Weights of a small GPT-style language model, trained from scratch on English Wikipedia.
Training: 137M tokens, 4181 steps.
Each number is 128 + 24 x the weight over its row's rms, rounded and kept within 0 to 255. Layers, rows and columns count from 0. The size above them is the row's rms in percent of the matrix's.

# layer 6 MLP up, 512x128, rms 0.0681, rows 17-43, columns 0-127
size [ 98 105  96 110 111 104  93  87 110  89  94 100 102 110  99  96  95 111  95 102  93  89 106  94  95 100  90]
[[153 149 117 135 124 123 166 140 137 124 153 143 137 137 124 143 122 127 176 145 137 119 167  83  86 122 151 134 152 110 119 116  88 137 157 123 141 154 123 129 153 106 126 141 123 147 125 119 161 115 139 129 131 107 142 169 115 175 118 137 141 132 118  45 151 143 105 152 129 129 153 168 155 112 104 174 119 130 168 106 154  96 135 161 154 152 106 116 152 139 115 130 101 115 147 133 108 178 175 130  96 164 139 156 117 116 149 120 161 142 150 167 136 134 181 126 129 163  91 159 142 174 131  89 137 119  92 126]
 [ 92 118 109 121 102 144 128 156 115 145 120 114 145 137 121 138  98 135 115  91  69 105 166 118 158  70 161 168 173  91 144 153 169 127 143 102 114  95 123 139 118  90 132 137 167 163 143 115 114 130 117 117 148 135 132 131  91 141 115 131 116 134 128 113 151 110 127 138 136 116 152 147 139 132 141 150 130 144 190 115 127 132 122 148 137 142  94 107 153 152 100 156 160 103 127 102  96 179 134 162 108 170 123 123 181 131  91 132 142 149 133 174 105 155 139  92 153 152 125 109 156 154 140  85 138 100 110 152]
 [136 144 150 129 123  82  84 165 137 159 144 104 153 111 122 124  93 106 145 158 113 121 150 139 126 139 137 119 103 116 113  91 122 132 177 157 118 128  73 107 140 134 129 142  97 123 117 105 107 114 121  88 159 145 107 141  84  89  98 144 114 129 137 126 125 130 161 141 132 143 161  82 189 117 124 142 151 165 155 133 107 117 147 128 115 127  90 117 130 122 126 140 114 136 138 131 136  95 146 153  91 114 120 130  97 136 157 160 101 164 132 208 151 143 105 159  93 142 117 119  94 166  99 147 145  87 100 127]
 [116 160  94 129  95 119 133 180 171 136 175 125 109 113  97  87  86 160 142 115 110 143 147  86 108 117 149 119 122  89 131 148 128  91 141 107 138 142 131 140 133 143 140 111 137 120 166 137 142 110 154 129 164  68 112 156 167 138 128 123 140 134 114 145 107 126 107 126 170 117 126 171 127 127  94 143 180  80 160 138 124 137 117 138 103 112 136 149 104 107 109 131  93 116  99 108 129 121 145 129 137  75  90 156 131 141 106 125 160 150 154 113 134 149 127 132 116  86 141 140  68 121 124 167 122 166 158 107]
 [125 131 147 133 131 130 108 150 122 147 153  95 113 117 146 103 162  97 144 126 112 166  97 129 163 137 152 142 140 112 138 136 129 130 124 151 151 103  98 155 143 136 144 157 100 113 122 157 154 155 119 160 135  93 140 152 117  96 169  86 104 150 142 111  50 184 130 117 129 150 121 123 110  98 174  92 161 140 155 106 147 118 102 173 132 144 127  99 170 126 130  83 108 119 113 138 136 138 143 143 135 132 158 102 130 120 135 129 147  89 146 135 182 153 134 101 146 150  67 110 119 110 169  88 114 103 122 125]
 [ 85 116 139 125 155 139 133 127 110 150 150 107 110 130 151 144 125 118  87 150 164 120 154 145 120 130 117 153 173 134 106 130  80 121 126 134 113 133 184 130 133  92 148 117 119  96 151 118 147 122 142 145 118 131 123 124 130 136 128 120 152 155 135 134 115 129 108  61 144 110 144 130 137 138 135 209 141 140 162 154 143 128 160 141 136  58  74 123 117 132 142 106 138 130 102  91 162  75 141 134 130 145 131 142  91 158 106 125 110  90 151 101 115 171  97 125 123 123 138 110  97 114 116 155 165 161  85 100]
 [118 120 158 138 126 149 128 121 116  96 112 101 156 106 153  87 165  86 147 142 112 179 113 132 160 127 152 112 164 135 128 138 132 139 176  99 126 161 127 195  95 148 164 148  75 139 105 103 104 118 116 117 120 131 123 182 125 146 152 127 168 123 159 114  95 124 150 109  92 138 138 127 121 140 133 123 155 163 154 103 134 133 105 131 171 163 156 138 119 147 151 138 125 173 106  90 138 103 126 117 143 161 151 177 151 151 161 118 139 112 105 156 115 144 115  82 124 130 140 151 142 153 147 131  90 150 152 137]
 [123 113 115 130 115 151 108  88 107 113 176 110 110  98 123 167 153 155 166 113 132 121 132 138 115  70  66 122 136 159 108  95 164 141 190  93 118 144 106 141  93 175 127 148 152 113 146 134 105 129 171 157 144 121 149 121  96 155 131 103 105 114 112 137 122 158 126 105 136 120 146 141  89 154 144 137 107 108 118 153 139 136 155 102 151 122 149 125 133 125 110 117 156 110 132 129 151 137 137 166 119 126  99 163 100 184 151 128  97 127 125  95 154 124 154 155  93  78 131 144 155 124 142 138 156 138 160  98]
 [ 97 119 120  98 109  85 104  64 103 123 124 126  90 138 120 161 168 102 135 101 125 139 148 145 129 101 119 122 117 161 157 115 119 127 152 176  88 133 111 148 144  87 111 131 128 138 127 154 122 134 142  87 143 144 139 124 152  80 144 124  97 153 120 105 122 158 170 107 102 116 127 157 118 111 121 114  86 131 121 103  93 162 119 141 114 116 164 108 141 146 129 119 123 119 196 112 148 132  96 138 118 149 169  68 159 130 135 183 133 152 144 113  98 160 173 129 126 125 132 126 122 101 165  93 134 150 129 118]
 [141 128  86 173 123 125 159 111 154 109 100 119 161 159  45 126 118 152 115  76 127 116 110 127 141 116 119 154 129 135 124 138 145  88 119 104 100 126 107 145 144 153 165 125 140 117  89 118 104  90 166 120 114 148  95  85 165 135 141 149 160 104 112 139 119 174 148 134 143 142 139 153 170  96 125 136  74  99 139 114 106 145 120 116 151 108 125 122  98 130 129 109 105 132 128 127 152 112 116 135 101 127 111 118 148  91 155 128 140 126 140 194 119 112 103 137 110 143 103 118 141 149 176 124 128 162 167 164]
 [155 158 121 105 152 141 138 102 175  97 119 140 123 107 120 142 138 135 107 112  93 111 119 129 145 119 148 100 123  98 130 152 138 169 148 126  97 121 105 137 101 122 145 121 102 128 130 101 126 190 111 134 136 122  94 110 102 154 113 151 105 124 128 137 176 115 130 102 118 103 149 112  96 149 153 116 113  70 149 136  78 152  69 163 103 130 129 116 109  86 161  65 114 167 141 174  88 127 136 159 146 131 139 112 131 124 138 117 146 187 141 127  96 143 144 126 119 131 131 139 114 129 130 144  76 122  83 139]
 [134  83 115 181  76 155 118 168 140 103 160 116 159 114 117 136 109 125 155 175 111 155 154  96 166  82  97 136 122 115 127 100  97 107 158 111 160  68 141 127  89 137 141 113 130 102 155 124 112 134 128 121 119  99 118 123 117 132 125  87 140  83 108 129 152 122 142 123 130 131 134 128 144 125 142 131 117  99 116 133 103 111 109 117 139 110  88 147 109  88 183 138  88 117 104 156 100 121 136 175 141 104 125 117 134 120 127 116 110 133 156 149  77 114 136 123 112 130 169 132  92 123 190 157 111 155 132 133]
 [152 114 171 152 109 179 100  89 117 129 189 103 113 137 162 119 128 144 159 124 126 154 139 108 131 138 132 171 112 147 149  85 151 131 117 125 140 172 105 122 129 132 143 107 110 143 110 118 135 125 135 140 124 119 138 113 130 120 123  92 130 125 140 142 137 146 153 167 116  93 133 127 126 141 132 119 127 162  90 140  87 163 129 135 150 155  96 168 172 150 142 100 133  92 156 124  89 116 160 136  57 146 114 160  75 124 107 134 129  83 156  98 101 104 152 138 111 164 134 130 118 118 126 123 180 122 106 169]
 [119 138 107 154 147 110 147 180 126 145 113 143 113 169 148 145  93 106 128  83 127 156 142 130 130 164 132 163 159 108 102 162  87 152 150  91 121 119 124 134 128 121 146 149 147 146 101 177 117 114 125  75 127 154 125 103 156 148 114 140 164 121 154 156 156 123 116  74 125 102 135 151 108 116 163 114 162 126 161 109 110 149 119 119 105 146 137 115 152 136 165 148 124 125 142 108 162 123 111 112 169 118 151 141 121 109 135 169  98 155 135 204 150  92 144 119 138  83 155 121 144 140 145 145 151 149 126 166]
 [130 152 167 141 124 116 171 118 116 131 173 125 136 163 136  94 115 157 133  72 139  85 162 108 181 164 129 118 111 140 154 121 188 143 126 110 164 170  85 111 161 107  77 118 125 132 142 149 132  95 122 116 143 167 136 143 123  92 139 156 107 120 125 117 144 101 109  97 154 110 168 107 130 157 144 141 125  99  76 151 139 102  94 116 114 116 115 129 103 137 117 121 155 133 141 158 152 105 146 109 106 142 108  85  88 105 130 137 161 149 156 129 129 108 110 108 129  88 128 141 164 161 133 141 126 138 124 141]
 [119  99 115 138 137 122 164 140 141  78  90  99 160 122 137 103  68 111 146 161 122  99 110 154 182  74 152 125 136 116 155 121 119 170 153  80 134 128 145 129 176 133 135 115 116 168 130 176 101 129 113 138 128 131 144 133 116  96 128 138 120  84  98 111  95 157 120 187 115 116 116 124 153 108 148 137 149 127 121 117 150 138 115 150 141 159 120 135 117 150 103 141 111 147  93 113 142  83 105 130 145 127 130 123 127 124 104 115 116 151 117 141 116  83 127 150 145 142 192 132 121  81 123 163 105 137 168 115]
 [106 120 146  94 137  90 125 135 116 140 124 110  93 121 118 100 144 104 129 125 144 122 168 108 132 111 126 144 134  98  78 146 134 158 131  99 108 106 152 117  95 104 115  77 143  88  61 140 124 109 115  67 125 106 116 126 137 145 117 144 127 144 152 103 137 133 158 159 107 138 116 135 163 140  90 135 147 120 162  93  93 153 168  89 149 124  78 141 161 157 115 154  90 144 135 134 127 126 100 129 128 150 131 110  93  98 134  77 147 139 126 109 120 121 120  92 174 123 108 116  91 153 124  76 136 143 126  93]
 [159 148 134 134 141 183  98 121  79 117 154 134 128 120 138 130 106 117 117 130 140  92 117 160 136  64 147 103 137 118 137 160 118 119 116 129 122  98 111  62 160 146 127 155  87 136 119 149 160 121 176  83 151 141 159 146 118 127 107 150 126 178 118 186 135 113 151 127 119 109 116 125 178  96  98 130 133 146 135 139 125 103 116 176 108 118 141 125 107 122 140 126 135  98 156 148 148 150 156 130 134 164  96 163 115 139 149 119 173 151 160 132 123 156  81 136 147 123 142 127 139 169 154 122 130 146 146 154]
 [116 129 123 109 115 161  98 172 126 115 160 144 123 139 104 151 144 105 126 131 108 139 144 183 144  94 100 152 113 124 128 133 196 111 161 111  88 170 151 144 120 154 162  88 100 181 157 138 141 102 132 124 132 114 139 142 115  70 120 145 160  91 162 166 151 132 151 101 117 109 155 106 114 180  96 111 128  81 130 106 165 109 127 129 129 142 130 115 134  84 117 116 162 127 106 109 133 152  91 129 183 101 140 132 108  96 151 139 116 131 140 108 111 136 128 117 141 143 150 138 148 111 116 176 128 144 134 143]
 [ 71  91 110 106 145 144 108 139 117  84 149 119 108 128 138 115  97  72 152 128 152 116 132 127 101  96 139 157 120 136 138 121 104 163 132 125 145  90 120 154 156 122 136 131 104 140 121 160 144 110  84 133 114 125 167 116 110 150 122 134 189 114 145 122  90 128 166 147 146 130  78 122 130 100  73 152 112 134 121 146 116 109 112 146 124 119  84 149 168 157 149 185  95 164 123 119 115  83 131 153 132 141 125 110 103 127 122 149 116 147 171 144 105 102  99 110 132  99 123 120 171 131 166 142 164 129 110 121]
 [130  91 151 161 160 101 104 131 112 103 122 136 110 111 103 163 139 142 152 162 105 148 160 106 145 163 152 129 170 124 102  67 178 138 110 138 136 123 110 106 128 118 147 157 149 133 114 152 110 129 127 145 151 163 117 102 121 131 104 126 151 116 120 144  87 121 107 151  78 136 141 172 166  98 153 178 139 149 133 121 126 141 120 203 138 102 147  97 172 108 148 119 148 134 116 115  91 135 120 163 125 159 113 152 135 110 172 123 164 152 131 155 150 115 127 118 166 147 121  91 130 111 136 162 129 153 109 115]
 [130 148 139  91 122 117 134 106 144 127  98 168 137 149 123 160 161 173 134 136 107 111 114  97 154  98 172  91  93 134 102 129  85 102 128 127 120 153 125 123 136 112 130 145 162 149 119 144 146  91  84 115 124 117 124 166  77 115 149 134 134 166 145  81 110 102 102 135 147 157 128 134  99 146 115 189 143 111 150  99 137  98 141 134  91  91 126 134 140 109  98 113 106 118 175 127 114 127  99 152 114 155 173 109 111 170 149  77 133  97 172 137 162 135 118 138 127 145 133 150 117 143 174 132 113 137 118 143]
 [107 121 156 142 128 142 130 125 143 172 146 125 122 127  98  98 114 105 132 108 168 135 172 139 136 131 115 159 124  83 178 124 191 118 116 108 129 174 131 115 131 102 134 139 110 188  94 133 109 135 122 177 145 135  91 173 112 124 109 168 150 183 126 105 122 141 164 133 176 111 136 139 118 102 140 121 161 160 116 116 138 137 136 148 105 107 127 141 147 108 134 128 120 142 111 114 157 110 100 136 126  79 151 155  99 113  96  96 150 160 122 111 136 145  95 126  95 156 143 150 109 116 108 157 135 192 122 123]
 [140 151 124 107 122 130 117 114 126 132 142 144 150  74 104 136 130 183 121 119 174 143 170 103 129 137 167 114 152 166 136 152 152  93 130 131 101 121 109 102 109  88 127 110 149 125 143 126 148 175  93 119 164 110 158  77 132 165 151 165 107 144 139 137 144 139 145 156 117 148  63 118 120 120 152 132 154 111 142 100 128 178 164 150  98 124 139  87 133 139 121 130 124 161 161 124 161 134  92  96 111 136 132 167 130 111  75  88 119 127 160 133 110 119 121 129  79 145 157 126 117 121 127 104 152 145 142 116]
 [140 116 117 125 144  95 114  74 121 122 101  90  84  79 110 112 120  98 119 100 127 149  97 106 125 153 151 132 157 111 153  89 132 127 123 117  89 165 136 146 116 124 109 152 122 101 123 135  90 127  81 182 117 129 151 121 138  88 118 144 139 160 142 113 153  87 147 120  99  98 121 149 134  77 149 122 128 155 127 140 116 159 156 157 119  97 148 159 117 157 135 138 106 113 156 152 104 143 127 183 171 131 154 117 120 115 194 124 142 146 156 126 137 146 123 162 111 106 141 140 122 150 133 170 150 101 157 110]
 [ 86 116 140 111 165 140 158 127 109 101 155 102 116  58 151 121 144 110 131 155 159 128 163 111 125 149 158 147 142 116 117 109 126 172 129 152 127 132 116 169 131 152 121 150  99 127 112 153 109 144 118 116 108 146 135 162 120 102 174 151 133 102 192 152 129 130 139 129 139 141  85 108 120 123 119 137  80 141 145 135 130 106 122 134 137 153 173  81 140 152 163 148  95 128 180 145 140 137  95 148 141 131 177 170 143 158 118 163 132 124 171 100 148 143  93 125 172 144 114 128 106 126 132  90 128 149 111 133]
 [143 121 122 139 168 163 144  97 142 102 150 110 119 100 121 114 131 136 116 111 146 100 166 131 113 136 130 100 115  97 138 138 112 143 134 136 161 130 127 103 130 127 140 149 158 166 120 177 151 157 143 150 203 138 143 122 125 137  95 127 150 149 181 115 106 145 112 152  83 166 162 128 156 130 130 135  85 145 130 104 150 103 105 128 139 146 144 119 127 114 135 123 194 150 165 118 138 123 117 173 123 138 121 167 126  89 167 109 132 113 168 108 146 154 125 171 181 132 103 158 169 140  94 142 151 121 121 101]]
# layer 6 MLP down (transposed), 512x128, rms 0.0685, rows 17-43, columns 0-127
size [103 107 100 117 108 100 101  85 118 100  91 100 105 104 105  98  99 109  95  96  92  95 104 101 107  93  92]
[[134 110 156 119 141 148  90 140 160  89 160 135  78 117  99 165 145  85 160 115 186 146 130 121 128 159 108 155 102 106 114 140 101 135  76  99  98 124 145 132 127 129 113 146 114 165 136 125 118 130 104 114 149 135  75 150  63  95 131 160  98 131 153 143 111 118 128 133 124 122  79 111 132 111 139 118 138 161 155 154 139 135 136 115 118 104 135 145 155 100 104 142 133 104 131 119 167 122 153  92 106 156 150 144 101 136 110 101 164  87 109  96 148 114  93 148 144 136 115 123  91 112 160 116 116  83 130 147]
 [144 138  91 157 144 145  94 126 140  80 122 132 134 172 163 112 111 109 134  91  91 127 118 150 144 155 110 145  91 158 138 137 135 144 114 194 158 125 166 150 109 157 108 127 105 110 115 133 118 113 136 165 160 105 126 129  95  82 138 133 159 153 162 124  96 123 156 128 148 131 131 141 154 101 107  91 158 104 134 120 138 178 120 128 121 124 129 143 166 129 182 111 138  94 128 129 102 138 119 109 190 105 140 156  99 127 132 159 148 148 129 140 130  93 101 116 130  87  76 141 166 139 101 142 115  99 144 123]
 [114 144 148  81  72 102  89 152 122 127 159 106 117  89 124 136 160 182 129 133 132 129 134 144 132 148 117 132 130 146 116 124 150 162 112 152 156 125 114 104  98 117 101 112 135 108 110 170 137 113 126 122 103 132  93 100 124 124 148 131 129 126 168 111 157  95 159 136 150 137 106 115 136  96 115  84 104 117 126 104 126 128 149  74 100 137 157 104 115 105 136 118 159 117 121 151 124 126 107 101 189  71 112 148 166  82 152 111 142 119 120 160 101 144 130 138 157 114  88 151 113  77 162 116 135 139  89  97]
 [139 175 143 148 153 130 145 102 107  78  97 159 116  69 127 168 146 139 134 164 174 104 138 163 146 149 120 113  85 124 108  88 114  93  95 135 136 133 111 121 122 111 125 139  89 106 114 118 103 121 100  95 130 122 135 130 148 110 137 132 101 107  80 115 142 128 144 129 172 107 146 125 117 150 129 115 109 173 124 141 196 146 127  99 118 135 106 101 100 106 127  92 123 165  95 121 112 146 103 113 122 128 136 113 136 109 150 111  91 105  81 107 149 163  92 122 115 119 115 149 152  83 127 120  93 144 120  96]
 [133 151  93 122 159 144 112 113 123 112 100 146 164 116 125 147 134 116 113 145 160 129 144 123 138 178 124 154 168 181 162 116 127 154 107 174 151 115 102 122 133 115 120 120  88 160 137 161 156 147 179 155 115 132 138 128 173 120 100 163 140 111 131 165 114 161 149 125 145 149 122  93 144 109 100 138 122 159 146 151 183  96 141 155 114 144 105 136 167 102 157 150 113 173  93 142 152 133 164 111  78 148 169 111 115 102 138 135 142 106 103 164 125 133  89 121 118 155 113 113 152 144 171 130 137 138 116 131]
 [125 142 158  89 119 122  94 131 137 140 112 102 140 125 124 139 116 108 114  90 102 145 115 169 144  75  60 156 136  94 120 117 131 150 118 113 124 112 133 155 171 103 153 121 129 145 147 117  75 133 118 142 147 113 141 116 121 142 130 150 128 130 120 139 146 123 111 109 164 172 174 133 190 119 170 148  98 148  93  97 127 111 156  85 128 124 122 109 131 137 105  92 134 126 100 153 115 137  73 142  92 157 128 132 111 142 123 133 140 129 172 140  76 108 100 105 112 151 124 141 161 143 101 128 105 182 145 146]
 [155 127  87 106 130 103 117 107  99 147 140 183 151 101 108  98 114 116 131 143 154 106 165 118 159 151 121 108 112  97 136 127 195 124 122  97  92 130 114 113 165 104 146 139 143 120 104 149 146 163 134 133 160 152 115 113 132 118 107 120  73 118 151 112 144 156 139 145 130 127 141 130 153 129  82 169 146 101  71 120 156 147 135 120 164 163  88  89 104 147 122  96 180 151 126 125 130 118 143 137 109 122 105 100 122 155 113 126 109 148 117 114 159  99 102 194 174 138 102 150 120 120 125 122 124 122 121 109]
 [190 153 148 104 127 118 125 181 149 145 128 113 162 109 110 106 112 129 110 101 113 140 106 138 177 141 160 158  91 134 121 159  52 101  91  98 116 140 158 129 139 142 120 106 102 109 124 119  89 102 101 129 120 106 123 155 102 100 119 130 125 107 119 118 125 117  93 133 113  89 116 149 183 104 122  86 123 124  97 141 133 157 132 155 134  87 118 167 151 113 123 141  99 136 147 134 139 106 116 118  96 117 140 150 155 110 119 151 115 137 105 151 140 154  99  81 148 100 134 154 171 157 135 100  98 106 105 115]
 [151 145 118 179 155  96 127 121 125 142 111 144 135 112  98 139 104 149 133 131 114 131  66 110 171  89 152  78 175 149 143  92 130 157 168 134 126 128 118 156 145 101 143 102 118 157 131 133 117 141 138 176 162 108  86 156 136 134 139 127 129 127 125 144 127 164 124  74 123 135 149  90 103 110 135  88 147 135  92 121 104 159  78 124 136 161  78 133  97 120 134 100 113 128  79 137 137 113 104 121  95 121 111 174  99 133 124 123  98 115 103 130 123 100 169 111  89 126 142 127 143 146 138 155 121 140 106 116]
 [135 149 134 175 130 156 149 145 132 129 109 134 154 117 152 163 124  99 116 113 123 136 105  85 130 151 132 116 103 133  85 150 124 167 132  99 105 122 112 134 158 126 148 112 146 126 142 132 152 119 138 122 121 128 140 155  69 158 113 117 104 106 125  81  87 175 151 130 122 131 125 120 160 103 133 141 129 142 118 151 118 137 138 136 108 169 137 111  76 108 139 155 150 170 133 157  68 110  87 119 116 158 138 110 147 142 125 163  62 189  94  99 136 121 105 120 122 166 107 144 168 159 122 112 148 111 137 164]
 [115 147 155  71 127 103 142 118 115 131 120 135 160 146 127  97  92 108 131 138 122 129 119 148 108 100 160 129 121 139 170  97 114 171 106 130 151 141 112 162  52 117 137 110 121 160 126 183 121 157 109  93 123 121 154  89 151 124 126 114 133 161 127 140 152 139 166 123 135 128 114 174 108 137 135  87 126 151 126  81 147 141 139 103  94 137 154 152 147 109 141 112 164 144 120 121 138 145 156  79 151 117 107 143 175 123 132 156 137 105 155 126 119  89 155 133 112 128 129 180 144 107 100  96 137  76 140 152]
 [104 144 120 110 115 111 103 111 141 110 130 164  99 147 104 116 135 133  85 108  97 104 117 109 141 135 126 103 128 175 114 155 148 153 116  88  87 107 131 115 108 179 118  99 153 162 122 172 138 114 138 137 107 173 175  97 148 144 101 141 111 113 153 119 138  84 108 131 105 124 144 127  81 112 127 157 106 155  93 124 121 125 131 127 103 105 101  93 151 151  92 138 171 126 177 115 112 153 148 109 123 115 117 131 116  65 112 155 134 140 119  99 149 128 149  78 119 167 138  98 134  97 144 123  98 102  92 131]
 [118 139 129 155 131  95 150 169 100 134  81  89  90 109  91 147 119 147 107  93 157  88  90 156  89 127 113 123 101 121 110 124 120  97 132 146 123 189 125 153 127 149 152 156 108  99 145 138 125 126 139 131 154 125 163 130 108 148 108 183 142 180 135 118 141 111 152 129 133  86  94  89 137 126 104 159 126 170  97 139 164  98  61 134 113 168 129 102 130 155  90 140 126 131 125 132 140 141 123 155 138 136 135 157 159 112 114 113 129 136 135 160 112 115  98 108 132 111 118 124 139 155  88 164 101 122 140 124]
 [126 117 100 143 162 118 164 133 133 145 145 126 103 130 123 117 113 132 135 135 149  89 125 157 167 154 154 166 113 136 139 119 171 130 186  79 131 166 147 136 167 105 137 144 134 107  99 112 159 153 115 135 161 134  90 120 126 106 129 106 110 135 117 124  64 116 146 164 129 115 126 109 152  96  96 141  94 117 146  83 121 130 125  99 176 159  99 143 126 118 131 141 124 129 182 106 105 158 102 131 104 164 138 137 123 167 133 124 135 135  87 113 107 165 122  86 136 166 127 140  79 129 118  91  83 109 111 135]
 [139 179 128 115 165 142 128 133  98 108 111 136 134  93 144 162 144  74 123 129 129 129 101 123  76 110 106  86  96 189 133 137 114 140 142 134 126 106  92 124 144 169 149 116 117 131 108 160  97 106 156 126 146 137 128 164 146 142 119 127 159 159 111 145 143 121 138 131 157 121 146 106 137 130 168 137  99 147 144 152 107 136 160 164 159 127 128 145 126 110 150 117  73 141  63 137 122 128 122  72 163 136 135 145 138 123  90 118 148 134 125  98 119 117  96  96 142 146 156 192  98 104 134 144 135 110  96 127]
 [144 108 100 104  80 153 123  60 120 140 147 129 110 126 106  84 128 124  95 137  89 183 131 133 101 108 108 137 128 154 124 118  97 180  90 182 162 148 149  88 119 143 158 141 142 148 151 124 132 141 133  90 140 139 112 132 154 108 153  72 151 133 108 184 147 143 127 122 140 109 137  91 103 106 134  88 131 122 154 186 165  87 145 164 119  86 119 113 117 132 128 101 127 111 131 128 103 132 146 107 105 105  92 133 140  96 106 146 139 129 134 125 129 143 130 131 108 158 143 144  97 134 130 105 150 125 132 130]
 [131 118 159 125 124  84 129 141 150 132 166  98 126 133 150 125  99 140 101 179 149 194 112 109  96 137 115 117  79 152 150 122 130 147  99 153 116 145 156 122 104 130 159 118 173 147 105 106 157 130 131 129 129 138 133 112  89 125 146 160 127  90 111 137 117  94 128 190 157 178 106 114 130 116 130 165 129  96 140 102 152  89 101 179 135 123 151 130 122 152 154 140 136  96 108 141 113 100  84 120  99 149  98 103 115 134  89 166 140 122 116 141 106 124 155 136  86 128  95 161 110 104 143 122 153 129 138 109]
 [145  94 167 146 118 128 123 150  82 107 127 126 117  76 108 124 145 159 113  78 128 147 166 183 116  88 155 119 149 141 153 105 123 118 140 124 155 119 127 123 148 156 128 144  82 135  78  92 122 140 171  84 155 135 114 145 150 113 144 117 116 106 130 154 137 142 111  88 133 114 112 140 139  69 140 110  90 136  88 137 150 157 127 146 128 131 162 122 113 128 165  97 122 141 167 113 103 163  91 134 115 149 167 132 101 120 135 115 157 147 102 115 129 121 113  94 115 116 154 138  94 102 137  84  94 105 114 148]
 [146 160 122 136 117 116 148 116 171 112 130 139 183 124 122  93 168 115 115 105 117 131 155 107 151 162 136 150 152 190 134 105  82 108  84 110 147 144  82 148 188  88  90 123 117 154 141 139 124 126 109 133 139 151 100 131 107  98 126 155 126 157 103 131 109 123 154 116 155 126 131 131 112  91 152  75 143 143 136 142 125 148 146 164 116 122 157 176 101 129 107 128  75 159 150 160 133  98 126 110  74 177 130  96 157 114 134 136 151 128  93 114 132 115 115 135 136 143 130 129 129 146 101 144 132 131 136 108]
 [156 122 141 101 131 103 139 146 121 116 103 139 116 146 103 132 115 149 135 134 182 137 119 114 165 107 145 184 149 186 159 121  99 187 104 121 129 127 113 109 179 122 100 130 126 115 158 127 147 142 124 109 104 134 136 105 145 124 188 124 145  98 151  81 124  87 123 149 110 152  92 178 131 127 137 157 140 136 208  88 123 104 137  97 160 133 139 175 121  78 148 109 143 144 120 113 136 121 128 107 151  94 122 153 130 135 126 128 149 108 138 134 135 144 111 116 122 131 135 141 119 110 124  81 144 101  99 114]
 [135 185 101  77 123 175 107 154 169 155 104 140 129 142 140  91 134 151 128 114 116 119 130 146 110  94 110  96 101 161 165 133 154 139 140 123 127 131 107 139 115  98  94  84 148 132 149 110 114 107 134 158 114 122 110  91 172 134 155 116 122 130 114 152 151 149 128 133 155 142 126  96 114 174 109 105 134 132  91 132 157 140 132 108 106  76 135 154 107 114 153 179 116 117 129 127 145  94 120  85 109  78 164 116 112 149 113 130 113  94 103 133 114 158 121 130 124  97 151 150 186 113 143 112 139 161 164 124]
 [129 158  89  97 118  87 140 145 134  97  70 122 177 147 101 134 121 105 160 149 172 132 173 117 110  87 120  98 141 125 115 111 129 134 121 151 135  88 134 151 122 119 140 134 112 135 113 101 104 172 130 160 152  84 130 100 144 144 141 149 108  93 147 145 107 113  86 114 143 122 106 125 132 128 144 137 117 113 125 161 126 103 141 160 144 159 124 136 139 133 145 128 138 170  98 127 120 111 137 118  95  88  95 115  98 154 169 160 140  84 120 141 132 161 107 180 114 126  94  70 115 115 105  88  89 123 148 119]
 [ 86 132 129 150 163 127 107 106 134 115 163 158 128 134 135 167 167 126 106 132 124 104 148 139 173 101 135 119 101 131  96 128 135 148 173 125 150 122  97 106 153 136 140 124 112  91 119 167 121 167 143 113  90  81 109 103 154 122 135  85 163 142 122 127 156 144 127  89 132 145 139 124 128 141 124 145 163 149 111 114 119 145 147  88  79  90 139 114 143 133 135 125  92 113 106 179 123  92 113 166 166 165 123  94 128  92 121 126 180 158 123 134 147 114  91 123 170  97  80 144 131 137 100 137 117 118 150 139]
 [107 144 129 150 129  99  84 126 144 133  96  99 170 174 122 144  73  88 136  99 125 162 105 173 150  89 116 114 147 104 131  80 109 172 115 122 191 114 122 152 121 171 110 115 144 149 130 126 114 115 123 151 110 137 100 118 180 133 158 144 126 124  97 144 131 129  79 111 110 133 118 132 140 126 105 106 137 157 121 102 110  96 115 125 166 120 116 147  93  66 151 126 131 125 136 136 157 129 119 135 125  90 121 119  93 137 136 128 114 134 114 141 121 148 121 125  74 126 109  94 166 102  94 157  97 104 101 134]
 [104  94  71 102 145  94 107 151 104 136 152 168 118 119  82 132 138 135 122 107  86 118 110 125  62 146 155 172 128 161 125 119 106 123 152 146 115 113 119 152 100 147 110  95 128  85 154 127  86 142  98 137  64 106 111  84 107 160 146 125 123 115 156 114 154 118 126 116  94 115  75 142 107 125 138 166 108 140 141 137 132 135 182 128 110 167 140  94 118  99 119 142 122 153  89 136 140 150 141 117 105 121 130 112 126 101 161 167 156 117 116 101 144 124 122 113 124 149 155 131 123 128 140 135 160 148 102 104]
 [145 127 129 111 132 102 130 117 139 106 122 117 129 162 145 115 130 117 112  97 137 130 159 166 125 149 127 153  59 147 139 102  76 155 108 163 135 151 124 155 154 152 115 138 137 127 132 115 143 163 162  68 150 144 131 142 115  67  95 152 115 103 120 154 120 103 119 120 114  75 152 140 125 117 126 157 106 144 108 164 135 132 150 102  83 129 110  96 123 127 153 124 112 155 128  74 162 104 143 104 120 102 171 125 112  87 121 115 144 150 124 100 197 142 120 111 128 148 114 110 156 107 171 143 101 132 152 121]
 [133  69 159 128 118 126 114 148 156 102 112 135 113 167 101 174 227  84 124 147 117 137 124 119 151 171 133 133 115 154 142 146 128 111 132 122 158 126 141  92 123 106 118 111 129  61 156 110 107 114  87 122  68 135 122 146 121 135  95 130 142 168 127 123 158 134 153 166 109 139 121 165 111 134 144 101 130 139 128 172  88 145 111 107 156 109 102 118 121 118 115 126 124 121 106 126 132 118 139 185 126 141 127 114 171 136 159 155 128 159 142 110 145 121 127 121 110 158 105 111 133 152 137 121 155 141 135 152]]